Weights of a small GPT-style language model, trained from scratch on English Wikipedia.
Size: 10 layers, width 256, 8 heads of 32.
Architecture: LayerNorm before each block, rotary positions, no biases in attention or MLP.
Training: a variant of SOAP for these matrices, 587M tokens, 4695 steps.
Each number is 50 + 12 x the weight over its row's rms, rounded and kept within 0 to 99. Layers, rows and columns count from 0. The size before them is the row's rms in percent of the matrix's.

# layer 3 MLP up, 1024x256, rms 0.162, rows 278-384, columns 0-31
105:44 56 64 66 45 51 39 29 67 29 57 34 30 38 60 44 71 56 52 21 47 60 44 49 50 56 57 47 73 44 28 26
100:46 64 51 70 42 51 40 47 45 53 53 43 43 50 48 54 44 46 53 40 50 63 71 38 35 53 51 34 59 84 29 75
107:54 32 48 59 56 52 32 45 39 61 61 39 52 48 50 55 24 48 54 53 54 39 51 54 76 37 48 46 42 34 30 42
090:61 52 58 62 60 48 58 36 54 69 54 71 58 67 31 55 37 51 33 52 34 51 37 50 39 50 64 65 44 50 54 59
096:70 57 44 54 49 41 43 39 47 59 60 45 62 44 63 63 59 33 58 59 39 33 63 52 51 53 78 52 47 14 30 31
099:41 73 37 38 51 32 52 48 54 56 70 44 57 43 50 51 34 58 47 44 47 60 58 37 61 82 59 76 48 45 55 67
098:52 43 53 39 36 56 53 47 63 59 43 48 39 56 59 43 63 52 24 62 52 40 61 35 54 64 43 61 44 64 53 51
093:53 35 61 71 47 36 40 61 71 42 66 55 53 58 66 41 79 36 42 53 46 37 68 51 37 65 54 42 55 75 62 40
112:40 48 49 74 60 53 52 36 51 22 61 40 51 49 43 62 36 46 52 55 65 61 56 41 46 41 37 74 30 51 30 35
103:46 46 48 58 52 41 69 27 50 31 48 45 47 47 66 36 51 37 65 58 47 53 27 54 38 52 44 26 39 64 38 27
105:36 50 57 51 66 35 64 45 60 55 69 57 39 52 66 38 75 46 20 48 45 41 50 40 58 43 28 32 62 51 56 42
104:47 37 48 55 60 24 60 46 40 32 54 54 59 41 37 55 40 40 34 47 54 61 41 51 60 56 45 51 57 52 56 43
093:84 37 59 45 56 39 53 48 52 46 57 58 61 71 51 42 50 70 35 63 48 44 54 50 64 55 67 55 49 52 56 50
094:55 71 47 30 49 61 36 55 76 52 38 48 56 31 33 56 41 39 67 36 39 52 62 46 50 33 54 36 53 64 52 32
108:42 48 65 49 66 30 56 57 39 42 36 58 36 35 48 52 44 55 51 37 27 36 50 57 37 46 69 50 44 44 36 48
094:49 69 46 54 62 72 45 31 32 44 33 21 53 38 61 37 52 59 47 50 52 56 55 34 52 54 42 53 69 34 27 50
108:46 44 55 29 51 45 49 40 63 58 72 44 41 55 44 63 26 53 61 63 69 36 53 16 69 68 49 53 66 50 60 56
091:59 60 32 55 52 34 50 43 40 52 40 60 56 28 39 47 48 41 54 40 39 46 40 61 41 58 77 62 46 23 49 44
101:60 54 40 52 56 59 59 60 63 59 59 66 60 67 46 50 51 33 41 37 40 75 55 25 40 50 17 42 63 56 50 47
105:78 41 57 58 27 47 58 48 43 67 46 47 77 41 46 59 75 35 30 64 59 49 37 53 44 52 37 36 47 58 54 73
103:52 46 55 55 59 38 43 44 52 52 33 48 28 56 63 39 57 40 62 45 47 55 61 53 55 52 61 42 56 47 57 60
106:33 22 80 72 45 51 35 52 58 40 57 36 66 67 46 35 52 39 38 56 62 53 66 40 53 56 32 54 30 25 45 52
108:47 41 18 59 34 60 26 50 39 37 40 54 55 52 56 39 45 42 40 60 57 26 50 72 60 56 53 44 40 28 50 24
098:46 55 52 43 41 42 38 31 41 52 62 42 41 29 59 55 43 54 50 50 39 55 34 48 46 54 40 65 56 61 63 50
105:44 51 38 51 58 37 47 57 38 35 42 47 66 41 56 31 59 55 59 42 22 52 49 66 49 31 49 41 29 39 58 47
102:39 47 40 64 35 43 51 42 40 20 40 44 49 36 69 46 42 59 53 38 47 61 50 40 47 37 47 45 59 55 65 46
094:55 49 73 64 55 61 47 70 65 31 33 60 53 61 43 61 35 37 41 40 40 33 55 28 64 47 42 54 36 49 47 37
101:52 41 36 54 52 75 39 65 45 46 21 51 54 54 31 56 40 70 53 35 62 56 60 75 56 35 33 50 42 45 48 53
102:55 45 44 26 57 38 53 57 69 38 40 45 29 44 58 54 59 43 57 64 57 61 70 61 50 51 45 50 52 46 54 59
098:34 56 49 65 28 41 41 68 44 64 46 54 48 45 61 50 48 43 59 25 54 55 26 43 56 52 47 40 35 45 48 57
096:40 47 52 53 48 51 49 41 41 61 45 44 27 59 65 69 41 27 40 49 21 49 57 53 33 27 61 33 54 38 55 52
105:61 37 43 54 48 58 44 51 67 52 51 42 61 36 66 34 53 32 74 24 27 41 51 30 33 44 39 57 41 54 49 60
083:43 54 49 76 57 44 32 51 69 58 49 51 73 61 60 67 61 42 62 41 47 57 53 36 56 47 58 61 69 87 54 52
099:34 62 29 38 33 43 55 49 37 45 36 37 12 77 33 55 55 63 18 63 46 50 39 51 49 43 64 47 79 62 38 41
112:41 13 38 84 45 57 52 58 58 28 48 47 61 60 53 49 52 44 51 49 53 52 50 55 31 40 69 60 57 55 52 64
102:50 55 45 44 40 39 87 57 57 49 78 48 37 17 63 44 50 21 56 57 33 44 20 58 45 61 45 37 58 58 44 63
092:60 37 28 38 52 49 56 61 38 12 39 57 68 78 56 56 44 42 55 28 47 60 55 56 31 47 44 48 34 30 47 57
089:60 34 33 27 50 45 59 57 54 49 43 43 47 37 62 51 25 37 52 45 65 27 63 16 41 45 39 58 57 48 34 38
112:54 24 50 58 61 63 70 27 34 45 53 55 68 58 56 36 64 38 30 27 52 54 61 67 60 41 48 60 61 37 66 51
100:54 43 62 71 54 30 77 59 48 39 48 74 42 48 52 42 48 64 40 41 17 68 41 59 57 43 47 55 41 51 51 72
094:53 64 40 48 23 43 50 53 61 39 37 65 41 65 44 52 59 68 39 59 58 39 66 40 57 59 45 45 37 59 42 55
098:89 46 49 46 42 50 51 49 39 53 51 56 36 42 52 56 53 56 50 56 65 37 53 40 58 32 43 60 56 44 62 76
096:62 69 49 45 70 47 40 30 28 53 50 39 37 55 35 48 54 70 39 59 57 60 63 50 62 41 57 53 50 49 54 51
093:45 84 64 63 44 56 60 59 30 56 79 72 49 18 51 37 49 36 69 54 52 57 41 30 32 60 52 70 58 35 38 66
103:60 64 18 67 48 63 62 68 74 36 67 60 64 20 61 40 48 45 66 33 30 58 52 28 45 50 53 47 41 51 44 42
106:35 42 44 57 46 68 37 42 37 38 35 77 48 54 54 37 46 29 56 50 52 49 63 37 71 39 43 70 47 64 34 38
103:44 49 32 55 66 52 29 71 46 72 51 34 48 37 55 61 34 68 68 36 45 66 44 78 19 33 62 40 34 58 57 53
098:74 45 38 31 43 44 22 41 35 72 31 46 64 57 46 51 54 57 28 56 49 61 42 39 53 59 78 39 52 51 48 50
099:60 57 30 56 60 41 45 53 58 54 69 41 64 44 35 45 47 65 57 38 54 30 46 37 39 56 59 49 60 31 48 54
097:61 28 82 47 29 41 57 70 37 43 27 29 55 63 39 34 56 74 53 55 42 41 27 53 48 52 37 43 40 51 68 43
104:53 62 46 45 39 45 51 58 37 46 45 55 68 45 53 46 28 65 41 26 78 67 66 43 66 49 56 68 42 43 62 65
097:47 53 46 53 46 35 54 32 47 58 44 69 57 58 36 59 43 50 39 89 40 46 53 52 41 56 45 50 41 41 56 55
095:58 60 53 55 54 59 52 45 53 68 53 45 40 61 61 45 45 30 28 36 17 10 39 58 62 53 42 82 65 45 50 65
121:46 53 45 58 61 51 71 29 55 30 55 56 45 24 67 30 59 52 43 32 44 51 74 31 54 46 37 39 60 49 52 32
101:44 67 54 56 55 22 51 42 42 25 71 64 47 60 64 43 56 45 64 60 43 62 43 32 52 41 53 43 46 76 58 46
118:48 60 41 43 48 46 50 56 64 46 41 21 32 55 36 75 24 60 56 72 43 29 55 54 56 47 49 75 30 40 50 42
095:33 42 69 48 44 56 44 39 51 53 53 28 70 30 57 59 56 39 55 48 47 49 43 47 52 57 24 65 59 55 19 67
104:47 46 65 44 40 44 40 52 48 68 62 34 43 60 59 56 34 56 79 51 34 57 63 32 42 30 76 53 43 57 14 73
097:69 42 64 55 68 40 55 49 42 28 47 53 61 57 56 41 71 54 57 41 43 56 25 66 46 42 61 54 60 70 45 56
098:48 44 65 45 49 72 51 59 30 54 30 55 43 68 55 76 55 52 51 50 52 52 39 37 45 49 45 79 58 61 69 57
106:61 43 53 37 42 49 31 52 44 52 25 47 70 44 53 45 68 47 24 34 39 45 32 44 56 23 31 63 42 33 52 57
094:52 35 66 39 53 29 42 40 50 52 58 54 54 49 58 37 64 36 48 29 62 43 43 50 24 52 61 57 59 36 46 26
100:56 42 50 36 49 57 51 45 46 38 50 52 64 43 69 41 35 49 51 60 65 49 55 29 33 67 58 57 59 67 63 59
101:34 50 55 66 40 67 50 63 47 91 60 34 65 52 51 50 46 42 54 46 51 65 52 54 49 51 50 52 49 66 51 49
095:40 51 40 41 34 22 68 50 42 50 52 48 58 32 42 52 37 56 46 73 47 76 42 51 64 74 37 61 46 45 46 40
093:55 36 76 44 49 25 59 33 47 48 48 75 33 48 54 49 66 76 38 66 63 45 53 51 57 34 39 41 59 56 44 44
091:32 24 67 57 55 52 54 70 44 65 39 42 52 53 49 67 48 59 55 56 41 37 23 49 45 49 37 63 32 26 34 42
101:43 38 46 56 55 36 30 51 53 51 38 55 48 47 54 68 52 20 67 49 44 57 41 34 46 20 37 55 41 47 42 60
097:61 56 49 54 48 57 35 60 60 59 41 32 54 58 54 47 57 46 46 61 64 21 64 50 56 62 58 41 75 64 40 38
094:42 60 52 50 31 49 43 43 35 55 53 61 68 64 45 44 47 50 59 34 50 56 56 44 54 47 60 45 61 26 51 53
099:48 55 36 30 44 35 41 52 50 46 74 46 79 60 41 43 47 69 36 55 53 35 39 34 51 55 45 43 41 53 42 43
093:64 64 44 33 43 48 50 35 60 68 59 25 56 51 78 43 63 39 56 30 55 48 41 36 29 52 47 49 73 52 53 51
100:54 58 46 51 23 61 51 24 50 40 66 71 42 31 42 21 55 54 46 63 58 59 63 40 74 55 53 35 50 32 44 46
103:53 35 36 42 37 53 48 57 51 74 56 39 42 45 56 52 67 65 50 41 64 38 46 31 60 36 57 52 64 40 30 41
096:36 38 75 40 42 53 59 45 26 41 38 43 31 41 49 46 47 27 46 49 65 58 35 29 58 47 61 53 45 64 34 58
100:72 47 27 18 56 35 55 40 49 55 39 77 42 46 43 26 51 53 36 63 40 48 43 46 27 65 52 63 47 48 50 55
104:57 55 29 48 08 59 42 38 36 56 43 42 53 45 56 58 71 57 51 31 39 48 54 43 45 45 52 46 43 53 73 52
110:60 57 32 64 60 30 45 53 49 40 76 37 56 48 38 41 51 43 59 47 65 50 44 46 40 37 73 63 13 45 60 36
096:42 35 44 23 53 51 37 44 40 50 72 26 40 62 46 52 47 59 52 68 76 50 59 43 51 67 55 51 57 41 56 55
104:44 38 47 50 52 60 42 61 44 66 54 52 44 54 53 55 63 43 54 78 35 56 53 45 46 37 56 47 71 42 60 78
099:46 49 41 43 45 61 45 62 51 35 38 26 69 52 30 35 60 53 56 47 47 41 67 60 35 68 34 61 62 51 45 31
099:26 47 55 51 34 63 56 34 19 52 61 38 35 66 60 66 44 54 62 41 43 41 56 54 54 55 49 61 57 52 41 51
104:79 48 53 33 48 40 47 44 72 56 63 61 51 74 73 59 44 57 41 48 45 39 56 46 45 37 41 48 65 45 41 64
101:49 28 42 51 52 51 37 49 47 51 33 58 20 53 46 61 58 52 43 50 50 41 68 49 47 39 41 45 56 38 64 42
103:48 49 38 42 40 30 51 55 38 47 44 68 52 30 57 46 55 56 61 37 46 63 65 67 59 35 47 46 19 42 49 68
099:49 41 68 59 60 65 52 58 38 54 71 49 50 49 54 45 53 65 56 55 51 58 53 52 71 50 46 62 61 38 32 58
096:59 51 59 60 56 54 82 55 51 62 48 48 51 59 53 75 32 63 42 55 29 66 46 71 72 53 49 37 49 47 31 50
101:63 45 57 64 45 36 62 49 67 40 51 59 41 52 54 36 52 48 57 59 45 46 52 58 32 41 45 54 53 49 34 44
108:26 51 51 45 65 48 22 54 42 61 44 46 47 54 70 47 40 63 63 36 27 58 52 53 36 32 42 52 55 41 60 61
094:39 42 37 51 26 72 49 40 22 37 54 34 60 35 47 41 41 27 38 49 55 37 54 60 60 58 42 41 49 62 41 55
108:66 42 53 30 51 79 45 60 59 44 53 54 83 71 64 31 53 41 51 69 61 41 80 45 67 54 26 53 51 48 60 30
112:53 33 51 56 47 43 50 64 52 45 37 49 53 68 71 35 55 70 37 36 40 37 49 30 53 46 54 41 51 70 39 41
097:48 50 50 53 54 41 57 48 68 53 46 36 56 60 45 51 37 49 44 44 23 59 58 71 49 31 37 57 46 54 65 53
099:64 61 49 47 41 67 61 43 45 40 36 48 56 60 72 43 56 26 76 64 59 48 43 14 55 42 55 48 47 43 56 57
109:39 43 34 61 53 62 34 50 54 52 48 37 67 67 35 46 48 51 66 55 52 38 59 45 60 47 72 47 30 29 50 55
098:50 35 52 32 40 53 77 35 39 46 65 29 65 52 25 52 54 53 37 30 54 32 53 36 35 51 34 55 37 45 38 26
101:48 30 64 79 53 58 58 59 68 40 11 50 45 60 51 62 38 46 57 46 45 58 37 57 32 80 22 44 76 44 40 32
096:57 56 31 57 38 39 48 46 40 51 78 71 65 48 34 45 40 36 39 66 59 57 68 51 63 53 51 47 50 48 49 81
096:61 47 43 63 40 72 47 40 57 35 62 52 53 74 46 37 39 32 55 41 66 67 27 63 44 45 38 25 37 43 47 58
090:45 43 27 43 38 39 64 25 80 63 34 24 39 47 50 34 35 63 61 57 35 50 30 51 55 49 58 78 51 44 50 39
107:41 55 69 47 58 38 48 57 62 40 70 84 59 54 49 48 48 57 54 35 45 41 54 69 52 47 27 43 38 54 40 40
102:25 47 50 79 63 54 36 36 50 28 70 53 82 53 48 53 56 62 37 33 48 37 75 64 53 42 44 54 70 43 48 53
100:61 65 69 50 69 48 46 74 46 35 47 32 33 41 58 53 45 22 37 58 37 32 75 35 35 61 45 15 52 47 43 41
096:48 39 62 43 40 44 33 55 44 67 32 52 33 41 49 60 68 52 32 66 56 47 46 40 51 27 36 52 50 39 36 29
099:59 50 53 63 25 33 48 60 39 37 38 60 40 30 35 55 46 73 37 44 50 51 39 34 36 38 45 56 52 55 78 45
099:48 55 45 51 42 55 59 44 35 39 66 53 62 63 46 38 47 63 57 35 49 42 58 39 27 49 59 82 30 65 28 60
105:49 29 59 51 45 46 69 74 57 46 42 36 35 55 44 32 30 44 43 71 43 47 56 34 70 48 40 46 76 55 56 42
# layer 3 MLP down (transposed), 1024x256, rms 0.128, rows 278-384, columns 0-31
099:51 42 59 59 48 46 41 45 57 60 66 57 38 40 54 36 59 37 29 41 58 81 48 53 43 54 57 42 34 39 38 53
097:23 66 56 54 69 71 50 52 43 42 70 63 59 45 41 42 57 60 40 37 63 55 59 14 71 26 58 50 51 56 58 69
095:40 56 30 35 76 38 65 42 58 44 45 71 61 43 33 44 60 67 56 55 43 34 60 26 55 49 53 42 71 32 55 40
101:55 23 70 46 58 52 44 54 51 59 51 52 61 48 43 29 82 47 48 57 58 63 75 44 52 64 58 70 43 35 43 53
099:53 69 57 54 47 50 66 49 39 43 73 35 60 41 50 47 52 69 44 50 37 53 53 51 30 55 34 48 55 52 58 49
092:41 42 38 31 42 46 46 56 54 49 64 58 27 47 38 60 60 62 52 34 52 56 42 52 44 73 40 50 65 53 56 64
101:45 49 47 45 63 36 46 44 58 53 50 40 51 32 68 42 69 49 44 57 48 41 54 63 68 72 40 77 32 45 43 54
104:50 41 51 52 61 45 49 53 35 52 58 60 32 55 19 68 44 61 45 53 53 43 63 52 32 49 53 39 54 58 64 48
106:61 53 26 53 45 23 53 38 51 46 69 38 64 54 51 37 42 58 50 63 70 52 36 61 57 57 53 41 56 38 29 30
094:57 56 47 65 53 55 37 72 60 48 53 36 65 42 22 50 46 59 68 39 52 41 38 25 49 58 58 54 51 24 75 54
098:59 47 38 68 32 53 29 61 37 68 35 53 60 52 33 33 52 57 72 54 43 57 71 38 40 57 78 52 40 52 61 55
099:55 46 28 48 52 31 57 55 43 59 09 68 43 53 42 29 49 53 45 35 25 60 53 40 67 59 59 73 47 32 72 46
099:62 45 43 61 73 31 52 58 38 80 49 37 45 56 32 45 62 54 55 33 44 33 61 38 63 57 44 39 45 59 54 42
094:42 50 42 37 52 52 37 51 78 46 44 63 33 26 44 66 42 61 54 56 49 45 49 53 49 34 47 50 48 43 40 48
104:59 46 55 31 39 55 42 58 48 35 68 47 63 61 43 71 68 64 47 49 38 44 48 27 52 61 32 42 53 50 44 45
098:38 44 48 50 33 63 58 61 31 70 38 55 28 41 70 34 49 37 51 29 44 36 57 40 61 56 73 55 56 56 50 42
107:58 42 59 35 40 43 46 63 48 30 72 59 52 47 51 54 40 51 40 53 39 31 52 38 47 52 44 50 38 70 47 46
103:60 38 19 84 47 57 36 34 46 42 40 51 45 57 42 65 56 42 32 50 63 43 34 31 44 45 49 37 36 38 51 54
092:61 54 45 39 46 56 64 68 46 43 52 36 52 42 19 55 45 52 52 40 54 44 55 58 50 65 46 51 46 43 62 35
111:49 56 45 43 51 48 71 43 62 40 63 46 50 54 43 59 48 40 35 60 65 54 40 52 39 44 55 53 41 66 41 67
102:26 71 65 38 35 55 52 40 49 57 35 49 34 37 42 50 58 39 36 70 48 57 58 51 46 29 37 44 39 56 57 50
107:19 47 72 55 53 43 25 50 50 43 50 53 50 28 46 63 50 61 62 52 65 59 45 50 76 52 35 50 31 64 52 47
113:69 53 46 54 26 61 54 62 50 51 37 51 56 45 55 65 31 53 54 26 49 37 37 60 67 50 42 39 58 42 49 57
085:48 64 37 60 49 59 53 66 46 25 52 35 56 59 47 38 59 39 18 66 61 50 53 31 53 24 46 44 56 64 48 47
100:56 44 37 57 32 53 61 54 70 46 68 43 60 52 37 78 46 56 46 59 41 61 27 69 42 48 47 66 56 41 47 69
102:34 43 48 52 23 62 65 36 53 35 29 45 50 48 47 60 51 56 62 58 41 54 51 18 54 49 40 32 65 61 32 50
109:61 29 58 48 61 58 84 69 28 34 44 74 54 42 38 58 41 51 55 55 63 36 43 60 42 60 59 50 40 79 22 50
104:51 66 69 35 48 70 32 32 44 35 44 92 36 45 31 37 38 56 59 49 55 62 62 37 60 39 44 62 71 47 29 36
096:51 52 47 53 63 59 59 66 50 40 43 47 44 45 41 51 65 47 62 52 37 68 53 75 52 35 38 58 54 49 31 51
098:65 49 52 48 49 58 62 47 65 44 63 58 58 45 64 64 60 30 56 42 39 29 45 57 41 64 38 50 56 15 30 57
091:42 59 33 56 46 50 56 72 53 74 42 51 77 52 47 47 50 34 58 53 56 36 49 42 18 61 42 54 50 44 51 57
109:49 57 46 55 60 44 52 52 46 61 43 41 56 44 41 44 43 48 58 33 52 55 38 27 59 52 46 69 54 58 54 31
107:68 50 55 36 50 41 59 50 54 37 58 48 41 40 49 35 51 41 43 54 41 30 43 60 45 48 55 23 50 32 47 57
093:53 56 42 33 53 47 68 66 63 73 65 30 63 56 47 62 44 51 31 65 72 40 47 32 47 46 34 64 46 64 52 59
106:64 68 60 53 51 42 27 66 59 57 52 52 58 63 40 45 71 54 52 82 43 58 58 36 64 36 54 33 41 54 61 45
099:57 50 61 55 67 37 44 55 43 48 37 43 46 73 56 36 46 70 69 62 70 49 45 42 48 39 58 53 33 52 40 32
096:49 56 43 55 45 70 47 35 55 53 36 42 48 42 42 56 21 52 53 38 58 59 57 42 75 44 33 55 50 54 53 59
093:50 48 37 39 38 55 51 55 48 52 70 57 65 69 57 41 39 33 60 68 54 66 53 61 48 41 61 52 45 52 60 35
100:46 39 52 51 45 10 40 37 53 45 65 32 35 51 45 59 19 49 56 43 49 53 59 62 47 44 41 68 47 61 49 39
103:53 50 50 68 24 56 62 40 36 43 55 49 45 51 67 74 45 44 74 62 26 58 42 54 57 74 64 45 54 34 43 47
092:29 57 50 42 38 52 43 61 48 61 53 59 29 33 30 55 50 45 49 29 67 50 62 54 49 68 49 52 46 37 45 43
108:46 44 52 41 63 61 47 43 38 49 43 76 38 74 54 39 81 30 30 51 37 46 47 47 49 40 64 78 57 35 66 58
092:43 43 37 49 66 46 50 68 41 27 42 47 30 69 68 29 49 66 76 53 65 30 65 45 61 34 63 41 53 49 44 41
117:47 62 32 78 48 49 37 76 47 53 11 38 50 53 63 34 38 30 48 67 37 46 24 40 45 44 57 52 51 56 48 42
127:76 55 41 54 57 59 59 75 64 30 49 54 66 36 64 35 42 32 49 56 25 46 52 37 51 57 37 49 21 50 68 47
087:61 57 60 54 44 32 58 67 35 55 69 53 60 50 60 66 62 45 38 39 64 13 61 47 46 46 63 52 76 58 56 41
105:63 30 49 45 52 37 36 61 48 39 50 55 37 42 42 58 56 56 52 57 46 32 46 36 53 26 53 33 43 38 51 49
095:50 43 58 61 56 58 39 40 67 38 48 52 60 37 58 60 69 33 65 65 41 51 34 48 42 43 47 40 56 56 65 25
094:39 42 55 31 62 55 54 55 52 50 63 54 37 33 65 48 49 51 25 40 50 53 59 39 77 39 42 39 33 31 65 56
106:54 28 57 43 57 52 44 43 52 48 36 35 58 64 65 60 45 46 51 59 49 62 59 55 71 77 64 55 48 42 67 70
109:64 48 40 47 29 52 55 72 46 65 61 64 61 50 43 57 58 48 58 56 72 58 61 71 57 54 73 57 45 31 45 39
108:59 46 56 50 54 47 40 42 57 86 51 53 45 60 65 52 43 47 32 77 44 40 43 70 44 44 55 73 40 40 48 66
086:46 51 58 41 50 69 57 70 59 39 51 51 58 35 38 64 35 50 66 63 74 66 50 38 47 42 54 53 47 43 76 42
116:48 59 39 31 54 61 48 58 48 16 43 67 49 44 53 48 52 56 41 38 43 52 37 62 46 45 59 30 72 60 57 52
101:42 61 68 59 45 41 48 58 75 69 26 38 61 44 44 52 34 57 44 36 59 42 61 60 35 60 46 60 49 58 42 59
106:48 59 23 39 53 52 45 54 52 52 42 55 46 42 42 50 53 59 47 40 44 22 49 62 57 40 27 40 54 43 48 27
096:69 42 36 33 36 36 47 47 33 39 52 50 40 38 30 45 40 57 48 65 63 55 62 33 40 49 47 51 46 70 73 37
093:84 42 44 44 53 53 42 34 36 47 54 72 57 58 36 34 47 54 43 49 60 43 27 81 49 66 47 43 70 81 66 64
096:39 60 44 40 40 55 36 51 35 70 42 46 45 54 57 48 58 42 41 48 33 69 41 35 70 37 49 49 53 47 41 70
090:32 52 42 47 46 61 38 47 16 63 62 60 63 41 49 66 49 60 65 38 42 69 55 63 49 49 42 58 61 46 57 48
104:67 42 42 45 64 47 74 50 40 47 54 41 70 74 55 63 51 56 42 62 48 41 71 30 39 49 46 83 58 55 59 14
088:61 65 54 53 43 46 76 82 34 51 77 55 37 45 35 60 52 56 31 47 36 53 52 88 70 37 65 33 65 55 74 48
101:59 62 36 59 48 53 33 86 47 61 57 37 58 55 44 36 32 50 78 50 48 39 61 68 22 38 68 55 71 31 46 51
101:42 73 58 66 81 66 49 40 60 47 40 52 61 39 45 62 53 60 55 62 64 33 53 43 62 31 53 25 55 69 27 65
096:46 50 41 40 53 40 50 44 47 49 39 62 53 52 51 63 56 63 48 47 48 44 52 52 47 54 45 77 50 55 45 47
100:57 30 55 36 25 56 52 35 57 50 45 48 55 75 57 56 45 53 46 49 45 47 47 52 49 51 70 59 66 53 59 56
108:42 51 38 47 54 58 17 46 41 45 47 50 58 62 54 62 33 47 43 61 60 24 52 50 60 36 60 60 62 57 69 39
104:54 39 39 70 34 38 50 55 44 50 64 56 28 65 28 42 47 74 60 44 63 42 64 40 39 25 42 38 57 46 59 59
091:51 44 58 44 57 39 50 14 60 60 56 44 43 41 55 56 50 59 60 35 56 60 51 54 49 43 52 44 49 55 46 52
098:31 35 45 75 59 60 47 53 59 43 25 48 47 58 56 66 35 31 44 43 43 41 46 67 41 42 37 56 52 65 42 46
105:35 71 39 53 31 40 52 45 43 50 71 46 39 55 56 58 49 60 60 71 63 56 37 40 32 36 49 39 50 38 41 61
108:64 62 56 46 49 45 64 36 39 64 57 61 37 63 70 64 50 49 61 61 37 64 40 39 64 63 48 65 53 30 39 69
094:46 55 42 52 40 32 41 58 58 43 72 60 41 35 28 44 45 27 43 48 50 59 42 70 63 23 49 49 57 32 53 42
111:39 39 52 42 61 42 30 40 45 73 50 59 29 64 63 67 43 26 33 69 48 50 55 60 51 74 40 57 58 67 45 45
093:45 44 45 54 55 59 28 20 49 57 53 53 32 45 53 58 40 39 45 52 53 38 39 49 62 51 63 44 25 37 82 59
105:34 32 45 42 46 52 48 43 49 54 50 45 54 64 49 42 63 39 43 77 31 69 35 77 48 53 49 52 41 36 30 49
099:56 67 57 50 22 53 44 52 19 34 52 67 56 36 36 51 34 69 55 49 49 25 51 49 43 40 26 37 68 63 52 44
094:35 42 50 59 57 51 34 36 57 64 50 42 55 37 56 59 49 51 73 44 37 57 55 37 51 67 20 70 32 50 17 41
097:51 58 58 37 30 38 46 53 55 53 67 75 62 60 49 59 43 53 25 53 68 17 56 57 44 63 35 50 52 46 41 24
102:31 47 33 34 35 63 56 62 33 50 56 37 49 34 41 34 57 46 49 42 41 37 52 33 47 47 44 53 52 41 53 43
101:69 48 47 35 52 56 46 26 57 60 56 57 54 40 68 57 55 36 54 59 56 59 44 56 53 03 70 60 43 55 41 35
110:57 41 45 55 55 46 53 56 60 42 39 47 37 43 65 49 51 50 45 37 44 61 37 39 60 59 42 45 44 40 60 67
106:38 51 42 42 38 57 45 63 69 66 46 34 57 65 56 30 61 39 59 51 59 48 59 53 49 35 43 67 45 43 54 51
098:60 47 42 43 45 70 57 51 42 53 47 49 41 53 33 50 85 44 57 55 46 66 40 60 28 40 29 66 60 57 48 48
112:49 62 84 48 46 68 40 75 63 64 45 45 44 51 38 54 57 50 31 48 49 37 44 42 45 60 61 48 41 53 59 46
094:57 70 58 54 49 54 47 52 42 54 49 62 44 48 52 35 35 42 51 48 42 63 49 48 63 43 64 65 32 58 50 47
108:44 36 44 37 45 36 80 27 51 49 73 28 68 46 69 50 63 38 65 59 48 38 64 42 54 68 55 59 71 58 46 44
092:32 58 45 47 48 60 25 53 20 57 62 43 50 51 32 44 41 49 46 35 54 50 53 49 68 39 49 67 31 50 55 50
108:58 23 45 56 45 36 55 48 64 60 49 58 45 52 57 71 43 56 42 45 43 58 46 56 57 42 61 52 60 48 51 61
100:51 75 53 34 57 54 55 56 29 25 70 41 40 40 45 59 46 43 55 60 50 44 73 57 53 41 45 58 28 50 23 78
105:55 55 62 44 48 50 49 72 54 57 51 39 63 63 52 45 54 43 63 61 55 30 63 51 35 63 31 60 37 29 50 38
105:46 49 62 25 65 59 49 36 61 58 54 43 57 72 58 41 68 49 58 52 53 23 19 51 78 47 51 30 54 73 49 44
105:35 58 43 64 45 58 65 32 46 67 43 43 41 54 24 63 55 72 57 61 13 73 53 51 53 64 55 68 45 39 65 62
105:58 35 43 62 22 43 31 55 38 59 67 44 53 56 52 41 57 67 39 61 56 36 54 48 48 49 32 55 24 40 54 52
094:28 43 54 61 57 58 33 45 50 49 37 63 40 67 49 74 42 15 37 54 29 73 55 33 59 66 61 54 28 63 43 54
101:54 64 48 42 37 32 48 45 43 51 34 37 22 44 54 53 72 37 49 50 52 58 58 51 32 52 36 49 42 40 47 32
100:53 61 63 49 66 54 32 42 22 33 66 55 47 57 78 43 52 42 48 80 43 46 36 56 39 30 18 27 39 32 43 57
097:38 53 46 64 53 41 47 51 48 35 59 62 48 42 61 39 34 62 50 46 63 68 60 66 54 33 32 52 54 43 51 69
095:49 53 65 50 68 74 45 52 41 57 36 31 52 44 53 47 50 56 44 70 58 40 47 55 62 78 66 38 47 59 50 59
093:50 36 38 54 51 47 61 40 52 63 42 30 53 42 52 50 59 51 52 50 52 33 40 51 40 38 74 72 42 51 44 39
099:54 45 47 77 50 27 73 40 30 59 37 39 65 62 26 34 48 46 42 57 60 65 66 59 58 61 54 65 56 56 79 57
120:35 31 50 53 55 62 58 28 71 44 59 43 32 55 64 53 69 28 50 51 41 57 59 88 55 51 57 62 46 51 68 56
091:56 59 56 39 39 65 37 26 59 57 57 43 54 62 47 57 42 68 51 43 41 54 42 27 62 54 50 50 58 62 34 51
096:37 69 64 59 62 63 46 53 51 47 63 32 46 47 62 24 56 54 51 39 67 69 52 52 50 53 35 40 40 28 44 60
099:56 42 39 40 64 42 63 42 56 53 60 59 52 33 30 36 31 49 65 53 68 46 80 72 34 60 46 66 40 67 54 68
100:62 44 56 44 52 52 52 37 65 35 51 44 35 56 70 51 45 44 63 63 59 56 59 56 56 60 51 53 66 41 56 60
091:48 59 51 43 52 56 30 59 54 72 47 45 41 33 50 30 66 47 34 45 37 41 64 48 49 39 64 48 48 38 49 67